{"vocab_size": 24986, "positions": "rope", "rope_base": 1020.0, "rope_fraction": 0.5, "extras": ["local attention windows", "gated attention", "exclusive self-attention", "normalized values"], "init": "uniform", "init_std_qkv": 0.0239, "init_std_o": 0.0051, "final_lr_fraction": 0.1}
Each number is 128 + 24 x the weight over the matrix's rms, rounded and kept within 0 to 255. Layers, rows and columns count from 0. Numbers have three digits each.

# layer 6 attention query, 640x640, rms 0.0764, rows 100-199, columns 0-63
128099136176138115172118153163124152133125141113109124108121131169155130139174168144139125146087101113130105193158147158113160115171101125151159107118123128101103094112109182150116159134118150
097111127136093106142134107066104133161100170120136110145176090097117148138149133142127137130142143164147128109136110144078104134124163107153130116103122110132169151145152143138135138116152150
104102136145099083164149192188111129111125128147136134163155128095136103132116154142140108094123150120096109124103143126163098157139159137109125135143111103139146147097184148093156153149123116
183108126112065140120133091118134134089137101148144142106109144135112098133129101099128056090158129104172114159124132125087130142146083098136093095099134105111133155121167188159113137115082140
181129061146134164118084106101133161178058078110186060132109128144141077118160136120132121148152145131159104160156122116120151142111118134114110141105134142115142119147103145079136121165173129
169145089125114056150059125201119112116119114126123213125150132124173115133135096118134094175146116096147142136190081150127079123092107121095117133109139111118141127177103121149110153117158153
185085133127223095097089163168107109111159148156117165141100115117119137186114168125139124113112112092144136156152095141121086138094083134120042120134154128113133110122134154159103136163153165
182104197075120074170188103108141137112125101112133140133138130110172150062136147151092102138117114137126114160190139128120106131107118135120132121132170158125123144173113163109129092148124136
099106143175186106085139115078123158176085124140121132131077129161168155131091148139145090135089151071136156096093124170105108180145126135157097112121075099141155140141146133135103083148115146
142112175064205124128088163145106224156130153088116126112115157118139155120132161113122137134124137133115150111166132138113152145066154157113109076114153117166109131123070128108152154125096118
138152104086126126175156083174114165123096109125130115144055107138141112119121140111107142101130204116196096161129166127104119099107115108074065098111103136142100099117142153144133147137160153
146163157171134156132145118147147115149102199124140111136101115125139139111133142184141109140166144113172137129144125121136163158092088106142118151151132123126125103166118170159123140149116142
072146082126099157193108071119155190084139117091154137126150143155109111124131114143126158174120092139158132137178096138121124120108102121114103109102119109148122115133100113143144133162101159
087119149154110134081153091124094093113137144106104137094154095148134075085124160135131152161131173108136165097143143146130124144109082146138187156124111073165109130146120097104164126112101150
080144192180161152122138157158126151122129139127128149155150130117125129083115144079132162122130110159155133159109124112117134126125159110115123107112177089107133075126147144108107164142156135
098113154150204122135105126102109107162151096085131191124130107081141113130178147140112146111140099136096118101144106117130174146132142115113096113122132140152149134135117117135150140108122158
077132084101098147135125158142157128195131108083166091119110104114150139138134167156108125142097112105144153099134167098146150143123138146124116115155092097144110120139145133128121129140088144
165100173093162147155156125105096187089134164163125175183122126136137143116134108124134134137103120126122054148136105124124124185127100132146123118111107152115111145113124156110138148096136176
136101060130153124086134147126116116094145110079137102135107132139118113145158147155121156143078127132138148165105128123148115099140104128090177107104134120158111144139149128153129120109140135
143152148151119119043140141116076080110143138140171119124141125120121138125120105131118120122155114110113080125151115131154140115135135133126119125122076145138131145125175144109103120169095113
128134169056154110103151108125133200165067127155110124158114106136095124109109121138123122123100127142147117111139128143119107088156119133107126174103150104151179131137123118116156109125166109
101123116047066136159119140140147115120098123123132130127128117153140128138165103115133138159126143102159065140124088118126141141116121118094125133133143127168164110178122175135096123121137130
191148102132080149164119136168085138109119139129138085101175113154145088108132149119127137167142137162149107132209123092115110124140161135115117130151138111138132123103127103123154177143137130
121173144141137102100178140128089130124097134100161164141150112137103110129126135102138142103127108088094140111148160130143109114141147095137126133153104127105129165180166122121134110132169181
153102154115113106076107192205060133104120118177096112100116061105126108131148145131151136090133080136146156113130105111159144102118139109122113074119112088152146116161091127110155094095113149
104117120130100162106133093146167164097114148124093106121099144105113078156131183088140148151115133152132127105150167114128126143135105112117117170127098107178065124100072105138124123141149161
125143052103152117155120142135183117169132138125170133102111101127108136157115131077158155108111128143186116165119117134125150092142145106158111158133144151103089127136132129100093152176156128
105129109071091066059171206186148126108125136096170123116142140151091148149090145103101114069113130176109127110137147144166073111175073124126138133147114149128158085095151143123152076137112161
121128113177135133111149098135157149142120087130150121127107116138126122148109082124127134126156143176156157101142135133144135141147163150156149093105136123134158140113120156147127127146104125
119157073142151146118130126131126163152119140122101149133125129120129108124081111122135138111105150138139151069136140125151131152151147145125125112141167139146119137130122133119141132100110132
134091111075117121143095102072130097118072158078115143128078127109113160124142170138152171097088126136104114172098097138119147142158132129126112148135149131088142107137114078085135111091173082
159100133120135161132170144138103112125117113114137118125123110136117126108149171123156119174077133122132175122146138131144102129133147101138137135124161143132140076097127164118097147134157163
131140060097103111107103128159147134118156139138107096145153093135085114117158109123131100124118116115128124135161129105152134116152139140150111103123155100118133119166156107141129132093124137
122126146104123129152148076071084098128098132136148112127127171150120113131142143111126130157141135118150105147110123149084127148086178099142140116191152173153116124112154174149106105119131146
193128106157134133135116127133105138143095128115133152168112102119122137100104117134147087142124097124147116113102124160151138104086092123094143140135104111102161103155078157167146146107101092
172171032039122126177110074105140172125116141126121141140149101136143113118115144143165114104088130121117166151120125144130118124169094123112136138136150109114113141101113109125151099116115085
108104190204145119099153169098131125130134151140106142149131153127127151108114140152124125105130106139099095151126131115117121112145126148156085157112067116110141134114144179131151137134116100
174172167078118135152097103115157139137113152153139181161099097138107114142117119119084125138135097157109104134165109133122117139163180098159157123132129137096093136125169139099110117136145144
081083198146126126139088106082096149127111138108134089136142147139118096130162134099166167125202116128156140103101093161122163071136110093131135104140158099134121153096117123161119168147113156
100108107111095111123093106145153147128093091118144146145128147105153148132140150138103095103133139118123140122100114110096121106149152123154108098116162103128114117143149127099095122130158163
154149133129146099112112123145162139129123093130145139154188131099129162164136155132181155131106145124175146181157120162113162117180133136173103149102088098145096142155118141125123092092082090
125142112082072113126130112102119109118161119098136137117137104139130116129099126140095070138120125113110108083113136162143160136145142148097138145135161154130138136126157102167118140142124094
166113153136132149115128123148089124089112095131128166140091105126128152112163089131086154035131124099113109160147115145145178141146132079140122133156154100129144104133106157156120137073117099
146150119142095133105109095119139142113155149131123126152107166134146083166124129095134111162128099148106103097152100141131117114114092107138131146133109120137122172122135158156135114096132126
140062131142129161154133116172121100121114135134136094122113142174126169165134133098125093123134136111121116151120128155135128103144089116115126139140096103169164108119135147139131152138103120
121109115185116179137144105154100119139110147122131117126116110148174131145128166123141099187127129162122100135126138115126103131130142126158163100125103132159122139101167154162119136085091132
114151122143140153109090124130163178136143138139131140137117109124091132120102108118118122103144131138111092119117111127126147127115129137086127153109154113116122153169131133135143139117180133
088166153098168076142092098092186133153135137123171103137110103151112150142123113110125095144126130136133121130142110126120095119125148108171146141102110129110129167103128142116134111150123100
165139116148117185098133122153091085117085149115152132110082132131170115088132111116132097140054145127168104146122153130102122142117118123126140100113145143103122104139150145112133124086157158
091134169124161136184101131111147105161084153134158121135154100167134165124091125126102131105157101141130132157140141158145132140122110164181099108144064110131119148135124095121127139077106119
117118144191145118141157134130103163159128126131134131130114090174111144139137117093119127114143113109090107123134143168136104162153133125130135143135126121129155100102124145132132097156125086
090113123167108099112129137150120155130154102110128126150118127135148125095145128112116143149130085151111139135134108136123119129091125129101145096122098136111134135148117116162113143130147112
092094120097133123184104111105117175110108123134142124117110101142111100191100119140117135112143132141137131102135132133066153108162118138104115123103115160132135138094141105184098145138107124
113072114208106153120146137128170131113129090170141085158153117099136119106099142128103124131108116140123130160095111132127116148168152104121110151080130161124086128105095109118104153150151127
091109172170149127104190191171100144114140137147147101122123117147125141113125088136122132140166139133153098135145154103111179123112150165148111096144117103122113106161109108099118164135133158
168108066052128087185074065145118108160117151122150100155116146146132085116113175144133101097145114135119084145129157149127116109097116100123134133125147096127120115113152162138142121168115140
087124132123135165086152121138138183138105146122102113128170135141134090120122094179072159145167103165105104119117158141129122093166108129110165143123075111106108133091173087119137160084160105
163096134117121110155130149112100095154142121123135149112167106129090138143120095152137154160140102141145152152141126143083119121126162116130118137069120122074101152131134124175142158097080196
090159125119132147113100115152074120146151164144116164105137138132101153130109143107123082141139129139140148095114117150151103119170116159079136097134113146127104145113103138150161099141116099
073123151103109150092075126086111151175184124144109135178119102098085114171120121069095125116122186129125113132147162111119108136095077133151060124110098131138103123151124114165098132179047159
108172142103115158145102127086168117100124102134162164109111134151162091150124078076073127125125098115145103157142122160147146134121131118142132079117135184172087167152106139168098127148136106
135142082098134102168145158105134145117163168095159107141137149115090116138105117131129187116140154190101146172157204091143095081139074124127112116114121100110142143148132130063159147114106176
151135127076142113133129111112173124134150106065104110111130135133123122139078131171124105100084142155129153118099093100144144165130151142140132106135098165173088157148125110114150140147157169
085123149097094156150091069101140117103136119130114094163133151169093128101168122101128155116157113137137121112098112148133117079113163149120146084119149166103135115168116149137159135121085116
178095153092139125116108151154116098110133153113121169147144152143166152113128096125183124126098120111149076121118146100130138105162130141155114118145152184143076122152099142126126096144154123
131068105091125170112143105151100150149107117085107135122142110107194097117135142070185137086130129124142114118099093110144095138138155073099116150154134155122136097127122114120095132114093136
177153107118112201155141122141109114109097113105161131125129123145172139124137106130067133099133114171141108124159144094117122150126120109137103136172139118166126082117135155159109145176105141
112115078134151158132091142135069177156130176140121120169124129142084118124161085134131168117134100166100104171157160116124161185164102126139149148122116144112126130115105145131143147135138100
091167198086122170166159115109115188135110157100153096107117155101126131131107102141141153108196139121146129102115147120119097122130091116092136097140172149065125107111135118129107086138125167
051108153103116152185095084047120127118125161127140160130137149158137154134144153095129160125125151160149131148104136121138134103114164133131131156148097111101150137153135150128109138101127118
122152149125088132027170155175105100102128106126113124123112130145133112125133132112119081112166163135169118085135162117120144134157118169136131179112078143124117099138148110076146167129140153
097169109137116092164156133121166114151149084148098088107088118069138146127132109112121134131108168118183097136127125122088116118139137097107110180150110152100164099116141116144160146140114098
098188155185124136126165137094168142174131114125139154126127177183121065129146099147154183140134171119145134145130117127183118124140134102121139084119062102176163143085131069152151140121129127
151092092138097139176118107135174169126110144145132132116103117135140126135139151133130108124072061104148135123107102166130125134130114122123120162074129130122137129125100117151120146185157133
095152090135155149145107173133152142128135145107174111135145129131141132180123101167103101091143140152123112145139061116149144089101099138102140074122093140127118171097159102125129180118146156
091137148114107052125127140147081135119162149111118170122112160138061091114147103137109122110107146114128129121121165124161133136123152102127167174082100134138152128144113126128110108150129115
107114108071159090129110128152170136091133151106131162135136109109104083116156126119098186075123150156145122131141144068188099161157129112106141149141164135057138144164118112108157067091089136
115129128140139081053102144183135132134112123121108136103143135142119115145156121099120161104131110103153151126128083154126135112074120149068135160144124099168147131102097118138139126116151123
145126121077120125171088135080142102117088134126126096113102117146129107104152136130123095173128111145145172147136115115128133146123102113109173104128131088125174086118152097151112126124111148
091151133140127139113117112098148110111114173133089173124107161188141136163156122144147135128147123141122071110142105135158092137109137097114119141158176177045119157136141095143134131133154149
136127160194094079170179152114131154131123109122137185147122129157098149096133140080130115165129118129124125144151098147156129117114115145146077142136135133134109137106128123109142143076133116
129137114135086168113148130170087144125141119110108103113124119111145120133105110141126101146117119170119094168123136121090157147157085132125119099126136133157138134158143135111138125094085155
192125112146121161138123172114086110097111107116171158098131135097130134143160128118178163086120161106116164124138107114129116124160171123132168126130180158167118113112146138078094088146140127
177122155102121087155155154087128084144131149113083115158114102141096098152111128131148121141160151113118120100128119128126147167147120140106129180157133168077147133141168105111132120092105126
071088101106125163157096094105143138154142134176138163135140156103093122109071153142078116110115126111098140118134092093130140134146148128112126134125158133129140126114095126127151082144110128
158106135152102145100163159129072122139124122136138108120137141052102113138118147105099127110114127139127174105103141113153151116112158118091100120135151121150117137127119122163113108140103059
095111124124078107175183101128139115122139100074091146147087144123099092137094146106153140101154097145176118120110159102131128104130149130179114158104171089086131089131131139136147114154156135
138121131087129131166070108165133112117130127139107105157119075092130130174104129107112166133147178131125125127113119129115096135156135118145121124140145155131129153119101115132135142154137093
110115137124137080142158115105159084128135130129155135136154165125105151110081115186101123146174121141078120135136111140091125133116127146117127185147095110168133183133175152137125158119133113
083112104102107122090131153098131118146166105110155106140080122125094112164127141148074129102136152134162124160090106146084104094127123099126128148199111143147138137119098089111127130138097096
131143124139166125140129119116119168102158153125085111096102120108110089108131170113092090132131153156125187103113108126126128132120068146127124176129096130129144092119155120137108133118106105
150144129175145146070149129153120140155122075108134125121115127180119120145144102118145139123118110098140113137120137118105132122093077133142108120122118197112169087120108116114134130108139136
142139108110135153082132143138140170124155116106105139128106097144125117135127113113121150154119114141142113138160145136126089135140126145148132142139146154105112130109139125172115126144126126
113127113140111136139154132104126111117166096103136114109121126144135118139139112129138142100103111129123131101113158128135118137153138125119125123117154096124144122098140148159118154124085130
151080134151136101153142108128134118135135140140128114137147122133135103165123087129114110113169153135136131111116124115127137148157129147121132134130116146152122162115118156125152130140119145
089145146122103124126132099096116078150160093136126144099125142113124123119147123149123152106130107116113125124116157137139135122133123125104155110128151115147127134116124105154164132112146140
149148055128108186112151134111144062133170122089089160121148133134123116105146122116156163083102105121104110125101114136147157145106142156093174143099143119135149105122101140126140128123103128
149105190128212083125132147146107166100097160138115115132156096140120141125103135117102101141148138140128148133128155126120122131114163145100096148111143109118128118135151171118119101130123130
193167059160127148117135147156140074132168088096108135167125135131129124112119106126137122126107122157101144105113089122107117139110101127121103164100164109109138176114116128113100102126101120
114061224135171105104106139135090241098120147157110105110151101145135128139146122140127113110175115115110111151117130140111139141135160135155094146138139132149122121132136150129144126131173129